Weights of a small GPT-style language model, trained from scratch on English Wikipedia.
Size: 18 layers, width 256, 4 heads of 64 (1 for keys and values), MLP 704 squared ReGLU, vocabulary 3399, 22.1M parameters.
Architecture: no biases in attention or MLP, normalized queries and keys, local attention windows, gated attention, value embeddings, skips across layers, capped logits.
Training: a variant of Adam for these matrices, 319M tokens, 4867 steps.
Each number is 50 + 10 x the weight over its row's rms, rounded and kept within 0 to 99. Layers, rows and columns count from 0. The size before them is the row's rms in percent of the matrix's.

# up: layer 12 MLP up, 704x256, rms 0.0964, rows 534-551, columns 128-255
# down: layer 12 MLP down (transposed), 704x256, rms 0.0924, rows 534-551, columns 128-255
# gate: layer 12 MLP gate, 704x256, rms 0.0968, rows 535-552, columns 128-255
up534 091:56 38 50 63 29 54 44 49 29 44 51 49 41 39 54 76 51 35 56 62 63 47 41 37 36 32 54 55 48 49 54 54 50 67 44 47 51 48 74 37 59 45 44 57 44 41 48 48 46 57 49 46 44 54 68 58 46 33 67 56 51 53 58 45 58 62 52 46 28 56 60 55 55 54 51 65 58 46 69 55 45 51 51 47 36 52 66 49 39 67 44 46 36 38 49 45 44 49 52 59 55 25 53 71 44 58 35 58 58 58 45 78 58 57 44 34 37 35 53 64 61 52 51 51 42 45 51 55
down534 094:54 48 60 49 69 46 57 65 55 50 55 52 55 63 60 52 52 41 49 40 49 54 52 74 56 61 46 65 54 45 52 54 63 43 47 45 40 56 43 40 43 48 53 44 58 62 52 57 47 33 53 24 54 37 37 47 38 63 50 46 43 60 47 64 34 42 42 50 48 57 49 39 53 43 42 43 55 43 28 45 54 42 74 65 46 50 43 61 50 41 34 58 42 55 41 54 58 45 44 63 41 78 51 27 55 41 55 39 40 32 45 54 39 37 29 53 46 71 45 47 55 58 49 52 44 63 67 47
gate535 096:30 64 51 46 49 61 50 47 50 61 61 47 30 35 62 37 48 46 60 47 68 23 47 61 74 51 47 56 60 46 34 54 54 45 35 42 52 40 54 52 35 45 60 40 48 41 50 40 56 44 44 48 47 43 61 59 39 48 49 49 53 55 63 44 57 57 30 71 48 36 31 35 34 46 50 39 52 57 60 42 51 40 49 51 46 55 40 40 76 44 54 43 48 53 59 53 53 57 37 53 55 36 42 82 58 48 49 65 53 49 55 42 52 53 54 47 45 35 51 39 41 41 42 51 51 39 46 55
up535 098:55 56 48 58 47 54 49 41 62 42 49 52 51 59 40 55 38 35 60 63 56 63 53 57 43 52 41 63 35 50 47 44 33 50 55 57 51 53 63 62 48 26 49 48 56 50 44 45 37 44 51 39 55 51 66 28 37 42 41 38 51 44 53 58 50 38 47 45 64 55 72 54 53 38 55 56 46 37 51 44 67 83 39 59 50 49 48 48 45 61 47 53 62 46 61 40 47 51 47 49 33 56 41 52 56 55 31 59 49 46 55 60 52 35 44 44 47 45 53 50 67 53 63 38 47 61 60 58
down535 099:28 55 33 54 49 44 58 44 43 55 49 44 43 48 33 41 36 34 62 39 50 57 49 64 35 47 46 61 54 47 55 46 46 33 47 48 54 27 51 39 53 63 66 51 68 35 53 54 54 26 56 41 46 58 53 52 34 49 58 43 48 55 49 39 56 53 48 49 58 47 50 38 42 50 58 58 47 65 58 55 53 49 47 46 69 59 52 55 44 36 52 56 53 36 47 47 65 51 66 52 27 42 56 31 54 47 35 46 47 45 45 43 49 43 49 51 34 39 72 55 60 35 52 54 60 39 64 47
gate536 100:46 51 43 51 42 50 50 57 50 74 47 50 53 48 61 47 29 56 57 63 54 58 57 37 60 38 36 52 51 45 36 32 59 51 57 47 55 53 58 45 50 52 66 60 36 34 58 40 45 47 56 33 38 39 38 42 43 52 48 51 37 48 47 56 45 49 57 57 45 42 47 44 35 49 51 64 47 41 53 41 42 44 49 54 41 56 46 41 45 48 47 36 39 60 37 64 50 54 40 60 40 30 37 47 51 49 64 33 49 60 59 38 70 32 62 75 61 50 56 47 51 44 55 35 47 50 66 51
up536 102:47 52 47 58 54 74 57 44 47 59 52 67 56 62 42 52 67 72 58 42 52 57 46 52 47 59 45 67 51 47 65 37 48 48 40 38 38 47 35 26 47 65 25 50 55 47 61 45 33 44 46 45 45 46 46 49 50 54 65 66 34 35 39 57 44 54 42 54 74 50 82 58 47 36 62 45 35 49 52 48 53 42 38 71 53 55 30 58 63 53 54 55 65 53 40 51 46 50 45 58 51 52 80 52 51 49 28 48 46 45 63 56 51 47 55 36 56 55 50 42 43 64 48 62 55 31 64 66
down536 100:49 31 50 46 57 62 32 46 51 54 43 59 35 54 59 63 51 58 66 56 41 60 42 42 40 55 59 49 56 39 48 42 53 61 39 54 47 63 47 43 75 51 44 60 48 41 51 55 38 58 49 58 56 56 60 52 38 50 50 51 47 60 45 54 52 48 50 55 37 49 50 45 33 54 51 63 36 50 64 50 60 38 63 32 52 47 58 42 49 50 47 42 59 69 57 37 55 39 54 56 36 62 58 47 67 57 38 50 73 46 55 58 47 48 66 61 51 38 58 67 56 49 55 41 43 51 56 49
gate537 103:38 53 70 48 39 53 45 39 55 49 50 54 50 29 63 49 35 53 68 26 47 60 41 50 23 54 50 30 50 60 55 67 56 59 50 39 32 60 65 67 56 52 60 55 53 36 43 44 44 47 52 55 39 40 48 65 51 47 45 47 60 47 59 58 66 34 39 50 69 40 35 62 57 47 61 50 44 45 43 37 43 34 48 49 50 61 56 46 26 46 52 53 58 58 47 60 60 65 52 38 54 39 51 44 66 60 41 41 53 45 40 45 41 63 48 62 48 51 47 66 41 66 44 54 49 51 67 50
up537 103:31 41 62 35 48 50 36 57 52 53 41 63 49 19 63 43 60 47 57 45 46 55 56 48 44 53 47 35 42 56 38 44 52 61 58 43 36 62 54 57 40 53 45 46 64 41 42 60 41 36 44 46 60 44 53 53 65 48 43 61 49 36 43 51 56 36 39 65 50 39 35 35 55 43 41 51 28 42 59 41 40 28 51 43 66 53 40 26 35 52 68 38 69 51 68 50 45 46 50 56 68 54 45 41 55 60 41 46 64 45 37 21 43 56 48 56 70 55 52 67 46 62 37 51 55 33 65 51
down537 102:31 55 42 60 40 41 50 52 56 45 43 55 45 53 66 56 43 45 60 33 36 40 22 49 52 62 51 59 65 53 38 47 51 44 47 51 58 57 44 49 45 46 37 58 44 47 52 57 60 39 40 57 41 59 55 41 65 48 43 19 59 43 49 60 64 56 50 30 25 48 59 44 54 60 80 59 63 38 57 40 52 46 43 44 66 52 42 61 48 64 49 59 61 49 45 48 44 57 56 52 58 50 53 41 54 36 49 68 40 56 54 60 60 39 44 56 38 38 53 58 39 46 43 65 41 60 45 44
gate538 104:38 39 55 51 51 55 37 51 48 47 51 44 58 60 46 52 41 33 32 57 58 56 67 52 32 59 48 55 55 66 56 63 24 56 53 39 58 60 43 53 46 47 61 54 39 58 53 43 58 60 64 53 55 63 52 50 57 48 44 38 37 53 58 53 45 60 48 47 66 37 52 59 65 39 66 46 32 50 53 48 54 48 53 58 54 39 50 51 51 55 57 56 65 53 58 72 45 45 28 57 53 60 60 42 50 35 53 51 47 49 48 51 38 61 61 64 67 51 34 55 38 37 37 54 49 53 51 56
up538 104:40 57 50 45 54 41 45 58 47 56 50 35 44 68 54 49 45 54 44 58 38 42 32 54 62 63 59 59 58 36 39 67 49 49 46 60 31 53 56 46 60 57 69 55 38 58 60 41 76 45 76 51 53 52 67 39 31 49 40 44 48 48 40 51 52 63 41 38 49 64 47 47 60 53 49 54 45 59 54 56 49 45 60 68 47 39 59 50 60 47 49 53 30 51 41 55 45 42 41 30 44 43 65 64 37 44 41 42 67 60 24 54 60 44 56 41 68 57 24 49 48 22 50 57 54 53 62 56
down538 101:40 33 49 49 52 48 66 58 38 46 55 56 53 42 43 42 62 48 48 63 51 60 40 41 58 49 47 52 47 38 53 30 57 62 67 41 33 58 45 49 44 56 57 54 38 39 32 58 51 44 35 59 73 56 37 35 48 47 59 47 46 47 58 59 58 50 55 60 59 74 28 70 52 37 45 29 37 57 58 58 50 49 54 46 54 52 40 45 47 50 35 47 62 77 52 51 58 53 40 32 34 55 62 66 36 37 48 47 48 30 54 73 41 40 30 45 56 68 49 29 37 41 45 47 40 55 52 55
gate539 115:61 57 48 50 45 47 59 55 33 57 32 56 61 52 47 28 70 39 38 59 69 43 58 39 55 30 55 31 59 53 48 48 65 63 48 59 59 58 37 52 69 51 45 62 44 57 60 65 45 46 46 47 49 44 43 52 45 39 53 38 34 50 52 56 52 56 48 52 61 37 52 51 49 42 35 58 61 45 53 56 57 35 48 53 58 38 36 49 26 60 45 41 54 59 74 62 44 51 62 23 56 49 63 59 61 52 45 39 47 74 49 38 48 70 62 46 55 56 40 42 46 58 52 54 65 50 49 54
up539 112:63 56 66 53 30 36 42 56 29 67 42 48 48 55 42 29 49 38 38 54 51 40 63 44 51 27 44 41 77 47 42 50 63 60 41 51 48 45 46 61 56 45 45 57 42 55 59 57 53 44 48 60 54 49 29 44 55 40 46 46 40 48 43 45 54 62 53 50 45 50 38 46 51 47 45 69 68 30 52 51 24 49 54 47 59 49 52 53 27 66 45 45 42 48 46 37 46 43 46 34 47 46 58 61 50 55 40 53 52 62 56 56 44 65 62 53 36 67 44 50 29 52 52 48 67 56 73 59
down539 109:41 53 46 57 50 27 47 70 55 43 41 55 42 50 29 52 61 48 62 53 63 43 41 43 36 52 52 60 44 55 48 35 56 52 68 51 63 62 33 48 50 65 42 49 46 60 52 58 39 74 54 59 54 48 45 57 58 32 40 41 30 34 55 59 50 47 33 51 26 47 51 67 63 45 40 51 65 34 59 25 54 38 34 45 42 41 50 46 47 45 54 49 43 77 63 49 43 54 54 43 64 53 51 67 52 53 23 61 55 50 41 41 69 47 47 42 42 46 48 44 42 62 50 27 62 48 46 44
gate540 089:58 51 68 44 44 47 47 40 42 41 48 63 50 51 47 61 45 44 51 60 54 46 65 44 52 47 39 44 72 30 38 52 29 40 60 61 40 55 37 44 60 37 61 40 43 40 47 73 56 58 26 77 57 48 41 70 39 60 55 46 48 32 41 49 53 42 51 43 41 28 51 54 51 54 44 42 65 50 39 30 66 60 48 47 47 44 43 39 33 64 60 65 58 47 48 45 58 48 75 52 43 43 38 36 45 39 37 39 48 45 53 47 56 51 58 74 48 50 34 52 49 67 62 51 81 46 63 72
up540 088:51 63 51 43 52 39 44 56 52 49 48 50 53 56 36 49 39 70 47 50 57 51 34 35 36 54 63 27 32 62 60 72 42 48 55 41 55 30 40 49 55 53 41 47 63 43 46 46 61 52 55 34 52 38 63 38 60 45 54 49 62 50 62 43 50 54 63 49 66 62 46 48 50 60 46 60 41 47 49 50 42 70 45 61 43 59 57 49 51 43 54 45 41 66 60 65 44 32 55 51 53 58 49 73 57 64 41 69 47 59 52 43 30 33 54 25 26 37 65 43 54 44 24 41 44 50 35 48
down540 090:62 59 46 41 59 58 50 58 61 48 51 47 39 34 56 48 54 32 52 54 55 51 47 46 35 44 35 48 55 53 47 59 30 55 51 39 25 51 53 35 48 50 43 33 55 73 25 53 44 39 52 49 48 52 52 43 56 60 58 44 45 46 42 37 44 32 36 56 51 54 48 58 57 42 38 57 64 54 47 48 80 59 34 47 64 50 51 37 58 49 51 39 59 50 40 49 47 42 62 59 39 46 52 37 61 61 48 46 51 43 44 43 35 42 35 55 60 53 50 52 41 50 49 47 32 49 41 43
gate541 109:37 40 48 47 58 59 51 70 41 61 54 47 40 42 50 55 42 55 49 45 36 55 27 40 37 51 46 53 62 70 35 49 30 64 45 59 50 60 40 45 58 52 62 51 51 45 61 61 53 58 59 64 44 44 54 65 41 48 59 56 37 44 47 46 40 34 47 44 42 51 46 45 44 51 53 50 32 53 51 53 53 32 65 43 38 46 45 42 44 41 36 52 62 46 40 65 47 44 61 43 67 40 46 56 67 57 49 49 47 37 50 55 60 49 59 70 49 51 56 60 39 49 32 55 54 44 45 48
up541 105:61 60 30 55 38 44 39 45 47 41 47 59 56 61 60 47 52 60 31 69 54 48 52 54 56 37 52 51 50 37 59 45 52 53 65 47 56 48 61 45 57 56 57 46 53 53 48 37 54 47 55 34 75 65 46 49 63 48 51 41 48 53 54 48 46 66 51 48 45 27 55 46 68 51 52 42 61 48 55 53 48 53 40 54 53 47 57 54 60 54 66 44 31 34 56 58 54 52 34 52 36 46 53 38 51 40 57 48 50 41 50 62 47 45 44 32 59 43 32 51 51 46 34 55 44 56 47 45
down541 101:55 29 48 52 42 68 59 47 50 42 34 49 66 59 40 41 64 33 44 52 42 36 46 52 52 83 47 66 58 61 44 58 40 45 45 42 56 50 36 58 54 48 51 56 45 41 33 46 62 46 47 46 38 77 34 52 56 52 37 61 44 50 33 46 38 36 49 49 35 43 45 40 67 46 49 66 57 52 43 44 45 56 53 43 39 52 32 59 31 51 50 64 59 41 60 53 62 44 42 36 50 46 49 39 45 58 55 68 37 50 56 52 46 63 54 53 41 50 42 52 55 66 65 57 65 47 43 52
gate542 102:38 41 39 58 57 55 48 51 50 74 41 53 60 55 45 45 39 53 38 51 44 66 47 48 62 57 41 54 63 46 42 46 62 43 39 43 53 58 48 32 30 49 64 60 48 57 66 33 57 40 46 47 39 51 41 58 60 62 56 62 45 36 70 72 61 42 43 44 45 45 46 70 36 34 48 54 54 54 66 42 55 40 45 39 39 66 44 44 40 62 63 63 55 45 39 55 58 44 65 53 47 59 60 56 59 46 48 49 43 32 29 49 55 44 55 47 65 59 40 47 53 56 35 40 57 46 52 53
up542 101:51 41 42 41 50 46 42 69 40 48 54 57 64 53 60 59 54 37 44 60 68 28 41 28 52 59 48 49 59 38 60 44 53 50 48 43 41 55 40 41 58 40 46 61 33 53 66 52 64 55 44 58 47 72 46 53 47 38 40 65 57 58 56 41 53 54 57 59 32 48 52 56 69 79 61 32 36 63 51 52 55 53 78 47 56 48 55 47 49 25 57 44 41 47 54 48 44 63 48 56 50 37 50 61 39 64 41 61 33 38 60 48 46 59 29 60 35 46 52 47 51 43 60 71 59 50 46 56
down542 102:35 45 33 55 44 69 73 45 49 45 61 46 61 70 55 44 32 37 65 53 40 37 58 28 41 62 56 58 63 50 47 47 53 48 47 31 46 43 51 61 49 59 39 62 53 47 54 56 39 63 42 60 47 68 54 44 46 47 65 46 69 53 55 56 64 55 50 52 56 62 24 66 32 62 48 41 33 70 46 42 46 40 53 52 28 44 46 60 39 53 61 43 60 59 43 40 64 53 37 57 38 60 57 67 45 53 53 40 49 53 42 53 40 48 57 54 48 57 48 62 50 53 45 62 49 54 63 57
gate543 104:70 47 53 56 49 54 51 44 46 78 48 62 53 57 45 61 50 63 64 49 47 45 51 48 58 43 54 58 38 56 59 46 38 54 43 54 60 56 39 53 52 64 56 40 53 43 40 40 47 50 50 55 43 42 43 40 55 43 48 49 46 47 55 44 68 50 57 54 33 61 35 46 49 33 44 43 15 67 45 59 30 56 56 65 48 56 39 31 46 39 43 33 46 59 41 54 56 43 54 55 55 31 83 57 58 38 42 51 48 52 63 51 58 56 57 58 47 54 49 40 48 44 36 51 47 54 47 64
up543 104:43 62 62 59 42 43 49 42 55 29 56 25 50 39 44 42 42 63 41 45 41 45 31 56 68 56 66 49 46 49 63 31 54 53 53 50 67 66 56 35 40 66 52 44 44 30 53 46 39 35 47 40 46 44 61 44 40 65 42 49 66 73 44 58 62 52 37 33 42 41 50 61 66 56 72 49 64 22 48 62 52 42 59 33 47 65 52 48 51 45 50 58 55 43 47 42 45 49 59 65 65 60 41 55 47 54 59 46 60 33 57 63 56 46 52 24 51 43 50 49 50 44 52 56 58 50 69 51
down543 104:35 35 36 60 61 63 43 51 62 44 31 46 50 62 45 48 47 44 45 53 63 55 35 49 35 37 47 51 64 75 54 38 43 51 42 58 42 46 39 53 48 61 50 46 34 54 40 51 64 54 38 54 43 85 51 65 51 50 44 45 54 40 64 41 31 39 49 80 44 35 51 58 46 55 54 47 56 48 63 36 67 73 43 57 39 67 40 52 56 54 56 71 59 54 46 59 52 28 58 38 52 60 47 43 52 41 41 47 51 53 54 47 70 47 28 45 51 58 48 40 59 44 52 35 46 60 50 50
gate544 097:47 52 43 45 61 66 46 51 42 48 64 54 50 50 56 53 54 48 49 47 55 47 73 62 47 53 56 35 39 53 41 56 43 45 34 59 45 46 52 45 49 32 50 50 68 56 45 63 55 62 48 49 37 22 59 59 60 64 41 58 57 38 32 28 36 43 52 62 45 29 48 40 46 59 46 51 48 34 53 41 55 19 32 37 57 52 61 36 55 47 50 35 46 38 52 51 45 70 42 39 34 40 66 39 47 53 62 64 63 58 40 52 48 68 69 56 63 51 60 50 46 55 40 56 39 57 54 41
up544 098:69 48 47 41 50 65 63 65 36 47 57 62 48 56 55 65 37 50 58 66 73 53 48 54 59 56 42 59 58 63 47 37 48 50 55 41 30 57 43 50 68 39 57 50 54 57 29 62 44 44 38 48 56 36 64 59 43 53 63 57 51 60 47 38 41 55 65 53 42 54 54 39 47 47 44 60 52 54 55 51 59 46 43 47 51 59 49 51 36 69 36 38 54 47 46 61 38 50 64 49 51 59 50 43 46 42 32 45 50 59 45 44 56 45 50 65 48 46 60 43 59 65 53 46 39 71 57 56
down544 098:58 49 46 48 58 31 42 55 46 46 58 46 46 53 53 50 35 71 43 45 57 44 45 53 53 66 55 56 70 61 30 61 60 61 54 45 59 62 42 63 52 37 49 61 75 40 64 41 50 57 49 27 54 49 58 60 47 61 54 48 56 54 50 45 45 36 49 71 71 58 68 61 55 48 37 59 61 59 44 46 48 26 37 45 59 42 65 59 64 57 43 50 35 53 64 51 47 54 56 50 37 40 59 63 54 53 46 45 50 66 49 57 56 61 50 63 67 52 46 37 65 38 63 39 34 52 40 41
gate545 111:55 47 55 57 46 59 60 42 44 55 48 38 42 51 66 37 60 42 44 37 61 45 32 57 65 51 40 55 63 44 56 42 56 52 47 58 53 43 55 61 52 49 34 45 59 46 44 47 60 48 59 48 50 53 51 60 29 54 33 34 35 50 67 31 50 51 33 51 57 53 53 61 26 41 34 48 61 58 54 35 53 52 66 51 65 43 57 37 26 64 45 52 49 30 47 42 58 40 43 37 59 40 49 56 65 53 60 59 62 64 51 44 55 56 68 52 55 54 38 47 49 52 36 63 70 46 55 42
up545 109:71 35 48 46 31 57 44 44 54 44 62 31 51 48 55 41 57 44 49 28 53 48 44 43 47 51 53 61 56 47 37 63 61 44 54 58 43 48 54 56 54 72 49 51 42 49 53 62 68 55 59 54 50 55 23 48 22 47 34 43 40 53 71 43 59 43 42 46 40 48 53 60 52 45 40 42 45 51 36 25 36 52 47 57 49 47 44 57 30 58 72 70 60 52 56 51 45 54 74 49 53 38 40 57 51 48 55 63 52 56 52 58 59 51 69 45 36 60 45 52 49 45 44 49 32 59 68 37
down545 107:47 57 38 59 57 30 52 28 54 39 48 45 43 61 57 58 48 65 51 42 64 44 60 69 35 44 62 31 59 44 50 30 37 66 54 44 63 52 45 40 53 45 61 36 49 44 54 44 58 54 45 68 59 62 43 48 44 52 43 36 41 40 38 54 68 34 65 49 43 49 63 37 49 49 61 44 43 48 42 54 54 47 49 23 50 51 63 52 65 61 52 51 56 62 42 44 55 54 46 62 53 46 53 47 62 66 46 52 52 48 49 69 43 58 43 51 43 54 46 56 53 49 52 40 45 60 38 57
gate546 100:47 35 42 69 45 44 31 47 44 66 53 63 60 42 64 52 48 48 47 57 46 47 71 55 62 49 63 56 44 42 48 66 39 37 43 47 46 46 47 42 56 55 55 55 57 51 63 49 42 69 53 49 40 41 57 60 40 46 69 60 49 36 34 44 64 47 65 51 55 46 62 49 45 54 52 52 58 42 68 33 39 30 65 65 44 63 53 50 42 48 45 41 64 38 60 65 51 40 50 50 61 48 62 55 66 41 50 55 66 38 75 63 61 55 55 55 45 42 39 48 32 60 38 49 60 50 64 52
up546 100:34 55 55 38 50 62 60 53 47 19 48 26 43 48 60 41 49 50 42 46 44 46 42 35 30 56 64 55 47 63 46 43 56 52 43 60 69 53 45 59 40 40 40 50 36 71 51 32 46 39 41 47 44 47 51 33 49 54 31 52 55 67 47 72 36 55 46 48 68 38 49 38 62 57 34 45 34 61 48 47 49 64 53 47 63 46 63 44 46 51 56 44 56 67 36 45 34 56 35 65 30 44 60 43 36 60 45 52 23 52 45 30 40 36 36 50 55 62 44 56 58 41 67 49 32 47 57 52
down546 098:38 60 56 37 33 27 42 45 37 48 32 61 60 43 54 61 68 61 50 61 50 55 48 55 53 57 54 50 45 44 38 53 50 38 34 48 49 39 54 33 49 53 48 45 65 48 69 43 39 57 59 41 34 42 56 55 42 51 43 54 31 29 67 46 52 50 37 43 44 54 56 49 25 46 54 37 64 44 41 42 49 40 43 43 33 49 44 58 47 44 58 40 44 54 35 44 50 49 57 55 50 43 60 40 58 34 47 42 31 43 35 59 51 38 53 28 57 41 50 61 64 55 39 35 56 43 50 64
gate547 104:49 58 50 36 52 71 54 59 54 47 53 42 42 54 44 50 51 53 56 58 59 64 35 54 63 55 39 52 60 46 58 67 43 57 48 45 46 52 45 43 43 29 52 64 45 55 51 49 48 61 60 87 53 42 39 56 48 67 50 26 52 41 51 55 55 81 32 56 51 44 57 42 46 39 49 51 66 58 46 43 48 47 52 43 40 57 42 58 42 59 48 46 58 38 44 66 37 35 41 66 50 44 64 64 37 57 57 49 65 53 32 60 43 40 74 66 53 55 42 41 51 46 60 58 42 52 45 70
up547 105:52 45 50 51 52 57 56 21 45 64 48 50 42 29 59 52 49 53 36 44 30 75 34 41 41 43 51 50 63 57 46 63 46 55 51 38 46 27 33 46 50 67 25 47 43 50 38 47 66 55 30 54 51 54 66 57 39 50 56 47 52 53 46 55 55 46 46 72 44 41 53 57 49 45 41 42 42 43 49 66 57 49 48 35 66 52 55 54 45 40 52 50 33 51 39 58 48 55 49 62 54 57 59 45 37 46 46 59 49 38 26 49 39 35 61 48 54 46 69 54 55 46 48 63 48 26 46 44
down547 104:52 29 44 53 50 50 53 61 74 67 41 59 42 45 38 43 32 39 51 50 55 71 57 48 35 33 54 42 63 51 44 42 35 62 39 33 60 28 53 42 45 43 44 52 63 46 36 58 57 44 31 55 36 52 53 32 50 33 49 22 50 59 37 44 59 57 58 44 74 49 29 52 49 54 50 40 45 47 56 42 70 47 57 39 39 62 46 54 79 49 38 51 38 61 53 57 52 45 62 30 53 67 47 49 52 49 47 54 65 52 41 46 52 58 33 53 50 36 55 53 62 48 64 47 46 42 43 48
gate548 091:48 27 34 33 36 48 48 62 58 60 36 53 43 44 65 58 41 42 53 48 44 42 63 47 62 39 62 54 57 56 57 45 46 52 53 40 47 57 63 62 47 47 45 65 36 64 57 56 48 50 51 61 68 28 60 52 44 42 52 56 46 50 67 44 39 50 59 68 75 42 57 48 50 42 40 44 36 54 56 54 47 31 47 47 67 28 39 54 51 53 73 37 46 38 53 53 37 28 46 47 50 37 42 42 52 46 52 40 69 53 31 44 62 53 52 52 46 47 43 40 56 50 55 52 49 55 56 60
up548 090:49 24 39 31 46 49 65 66 54 53 35 53 36 43 60 63 41 36 50 47 53 42 46 51 62 52 55 54 60 65 65 56 51 61 43 47 36 51 60 65 47 44 43 61 44 52 57 45 48 52 46 56 59 35 65 50 57 47 58 65 52 50 65 56 40 57 57 63 79 43 49 55 41 47 45 44 35 50 60 55 50 24 44 46 65 38 42 41 48 49 65 46 62 42 39 49 39 33 46 42 51 46 54 27 48 43 55 41 69 45 41 46 56 73 47 67 52 52 36 50 47 56 72 64 42 62 58 58
down548 098:53 47 49 56 47 42 51 48 47 47 46 61 23 56 47 34 47 43 38 69 52 39 53 35 66 60 51 49 45 44 61 46 60 51 57 39 56 46 48 61 48 45 62 34 55 24 45 49 32 46 59 47 40 38 67 49 52 51 41 35 55 51 39 25 52 55 62 49 57 66 76 58 58 63 50 70 66 57 40 34 64 52 53 49 53 66 36 76 54 39 51 41 57 39 56 67 48 42 43 42 34 43 61 45 50 47 30 44 61 26 35 59 59 40 55 37 45 62 47 37 47 50 49 58 63 48 48 42
gate549 101:64 43 34 52 37 51 75 31 51 40 54 51 55 50 56 66 58 66 56 53 22 44 52 61 54 47 36 56 52 55 49 67 47 50 46 45 51 42 50 33 52 54 48 43 48 52 37 60 66 42 36 60 59 40 46 59 43 51 47 65 51 40 49 53 61 52 42 40 46 49 54 48 42 55 46 68 52 44 55 46 51 36 29 37 65 49 42 51 30 55 40 57 50 39 48 41 40 51 40 55 57 40 69 60 44 43 51 42 60 53 47 33 49 55 56 59 45 43 48 50 66 45 56 48 39 54 58 47
up549 100:46 40 42 58 36 55 53 68 59 58 64 54 73 24 41 47 47 33 54 67 32 41 68 43 43 48 66 62 66 55 35 60 55 63 48 47 43 52 36 50 55 50 38 42 44 36 54 40 69 50 52 44 47 41 54 41 58 48 60 55 60 56 49 48 40 60 59 61 57 59 44 38 38 42 50 62 43 63 34 50 68 51 53 57 65 50 54 33 49 57 44 66 48 70 74 53 37 41 49 70 35 65 50 46 29 38 46 78 56 52 37 59 35 38 33 53 42 43 48 45 64 51 62 52 54 41 55 50
down549 100:45 50 44 65 42 49 57 47 42 58 58 51 48 45 41 42 54 52 65 45 63 52 65 51 49 43 46 45 54 46 41 55 38 56 50 56 46 40 42 36 62 59 38 40 54 46 68 68 56 61 38 57 50 56 48 44 60 50 35 46 39 64 51 52 46 49 45 54 61 48 49 31 46 09 56 45 57 48 63 35 49 44 56 43 58 55 61 49 73 52 71 50 69 53 49 39 51 50 39 54 62 38 51 46 42 55 56 36 60 61 57 61 53 41 57 41 39 45 35 45 62 64 59 54 52 31 49 46
gate550 098:56 62 39 57 69 43 47 50 50 39 61 60 65 43 41 44 39 57 60 49 56 58 41 50 50 49 35 39 42 52 45 44 61 46 41 46 43 56 56 42 39 45 70 63 48 33 53 23 58 34 56 64 56 42 47 54 63 40 45 28 47 38 35 75 62 58 53 42 68 44 59 53 43 57 35 46 60 54 59 47 48 56 38 47 51 45 51 44 40 43 59 45 56 59 36 60 48 55 38 52 68 52 50 53 57 44 64 38 43 58 54 38 62 50 53 64 59 44 34 53 45 67 47 38 48 60 39 50
up550 100:52 48 25 35 61 45 43 42 60 38 45 53 55 56 45 57 57 32 60 48 42 57 65 57 43 59 47 47 54 51 67 61 58 54 52 59 48 55 64 67 32 43 62 36 39 32 45 34 56 75 50 52 56 43 71 59 60 44 39 48 43 55 53 63 35 52 52 49 37 45 56 44 64 49 62 55 55 58 56 30 54 68 51 40 50 55 39 44 53 57 31 66 32 62 48 68 63 30 45 46 47 42 55 52 43 51 55 43 56 50 54 55 55 56 49 51 48 60 54 37 50 40 44 47 46 58 53 39
down550 100:43 54 61 57 57 58 50 38 59 64 44 69 38 37 41 44 63 50 64 51 62 49 31 36 51 45 37 41 52 43 42 62 42 32 49 51 41 55 60 63 44 40 46 49 59 52 38 67 52 47 57 58 48 47 62 48 45 46 46 43 42 55 52 41 63 58 63 50 77 35 48 48 50 36 47 67 53 48 45 72 57 38 43 55 59 73 34 54 63 68 43 61 48 61 37 45 47 52 62 70 45 51 32 40 62 53 43 49 47 41 49 43 62 48 47 44 60 53 59 36 51 57 35 56 41 41 35 43
gate551 106:34 35 63 53 47 65 50 46 46 41 37 50 55 47 60 54 46 58 53 39 59 36 54 39 51 54 57 62 35 53 48 38 67 52 35 54 44 49 50 46 42 59 52 45 59 55 47 50 56 45 29 66 38 51 57 48 51 42 39 47 52 39 52 35 48 40 36 65 48 35 50 34 55 41 35 37 54 41 54 26 45 08 42 41 59 33 46 44 44 57 67 54 54 54 64 46 43 45 64 45 37 33 48 58 36 59 55 57 40 37 41 52 57 53 79 58 54 29 48 64 40 60 31 58 64 55 43 57
up551 104:57 43 33 51 45 53 43 47 46 41 40 55 47 39 44 63 41 45 40 49 53 42 67 47 45 43 53 35 59 51 61 47 51 57 38 43 36 46 51 54 57 57 67 46 44 64 61 56 58 60 43 53 27 57 56 49 35 32 59 41 38 52 39 42 62 48 64 74 39 44 55 54 43 51 66 37 64 46 50 51 62 42 64 51 44 48 66 44 49 43 57 70 53 58 54 50 61 37 68 41 30 58 76 41 31 47 51 33 49 57 54 54 30 51 46 69 54 36 47 57 38 71 39 57 68 37 30 60
down551 103:41 50 51 58 46 42 49 47 41 49 57 68 60 36 44 49 43 49 75 58 52 50 53 64 45 42 45 53 39 74 46 39 45 69 41 53 50 65 53 40 35 41 46 55 57 36 24 50 61 46 42 49 46 28 49 45 70 65 28 30 49 59 61 57 55 55 55 57 53 60 42 40 39 35 53 41 58 61 61 45 48 56 64 64 40 49 52 55 54 49 70 54 58 47 63 44 64 63 51 53 51 48 55 51 41 55 48 60 40 40 53 61 51 65 66 56 50 40 69 47 50 30 35 62 47 59 56 56
gate552 103:53 37 45 60 64 45 60 71 49 73 60 52 36 52 55 49 66 45 55 45 51 58 65 64 57 42 57 36 33 47 42 38 44 45 35 68 40 36 62 42 29 43 66 58 54 46 42 57 59 41 55 48 46 49 63 49 56 39 56 49 41 35 66 57 48 46 48 45 43 50 31 52 60 47 53 43 46 41 44 59 49 56 56 45 42 62 54 59 41 47 52 39 48 57 45 62 55 58 58 56 54 48 45 60 49 51 48 43 48 76 38 53 44 71 32 46 45 67 43 45 50 54 33 42 58 47 55 52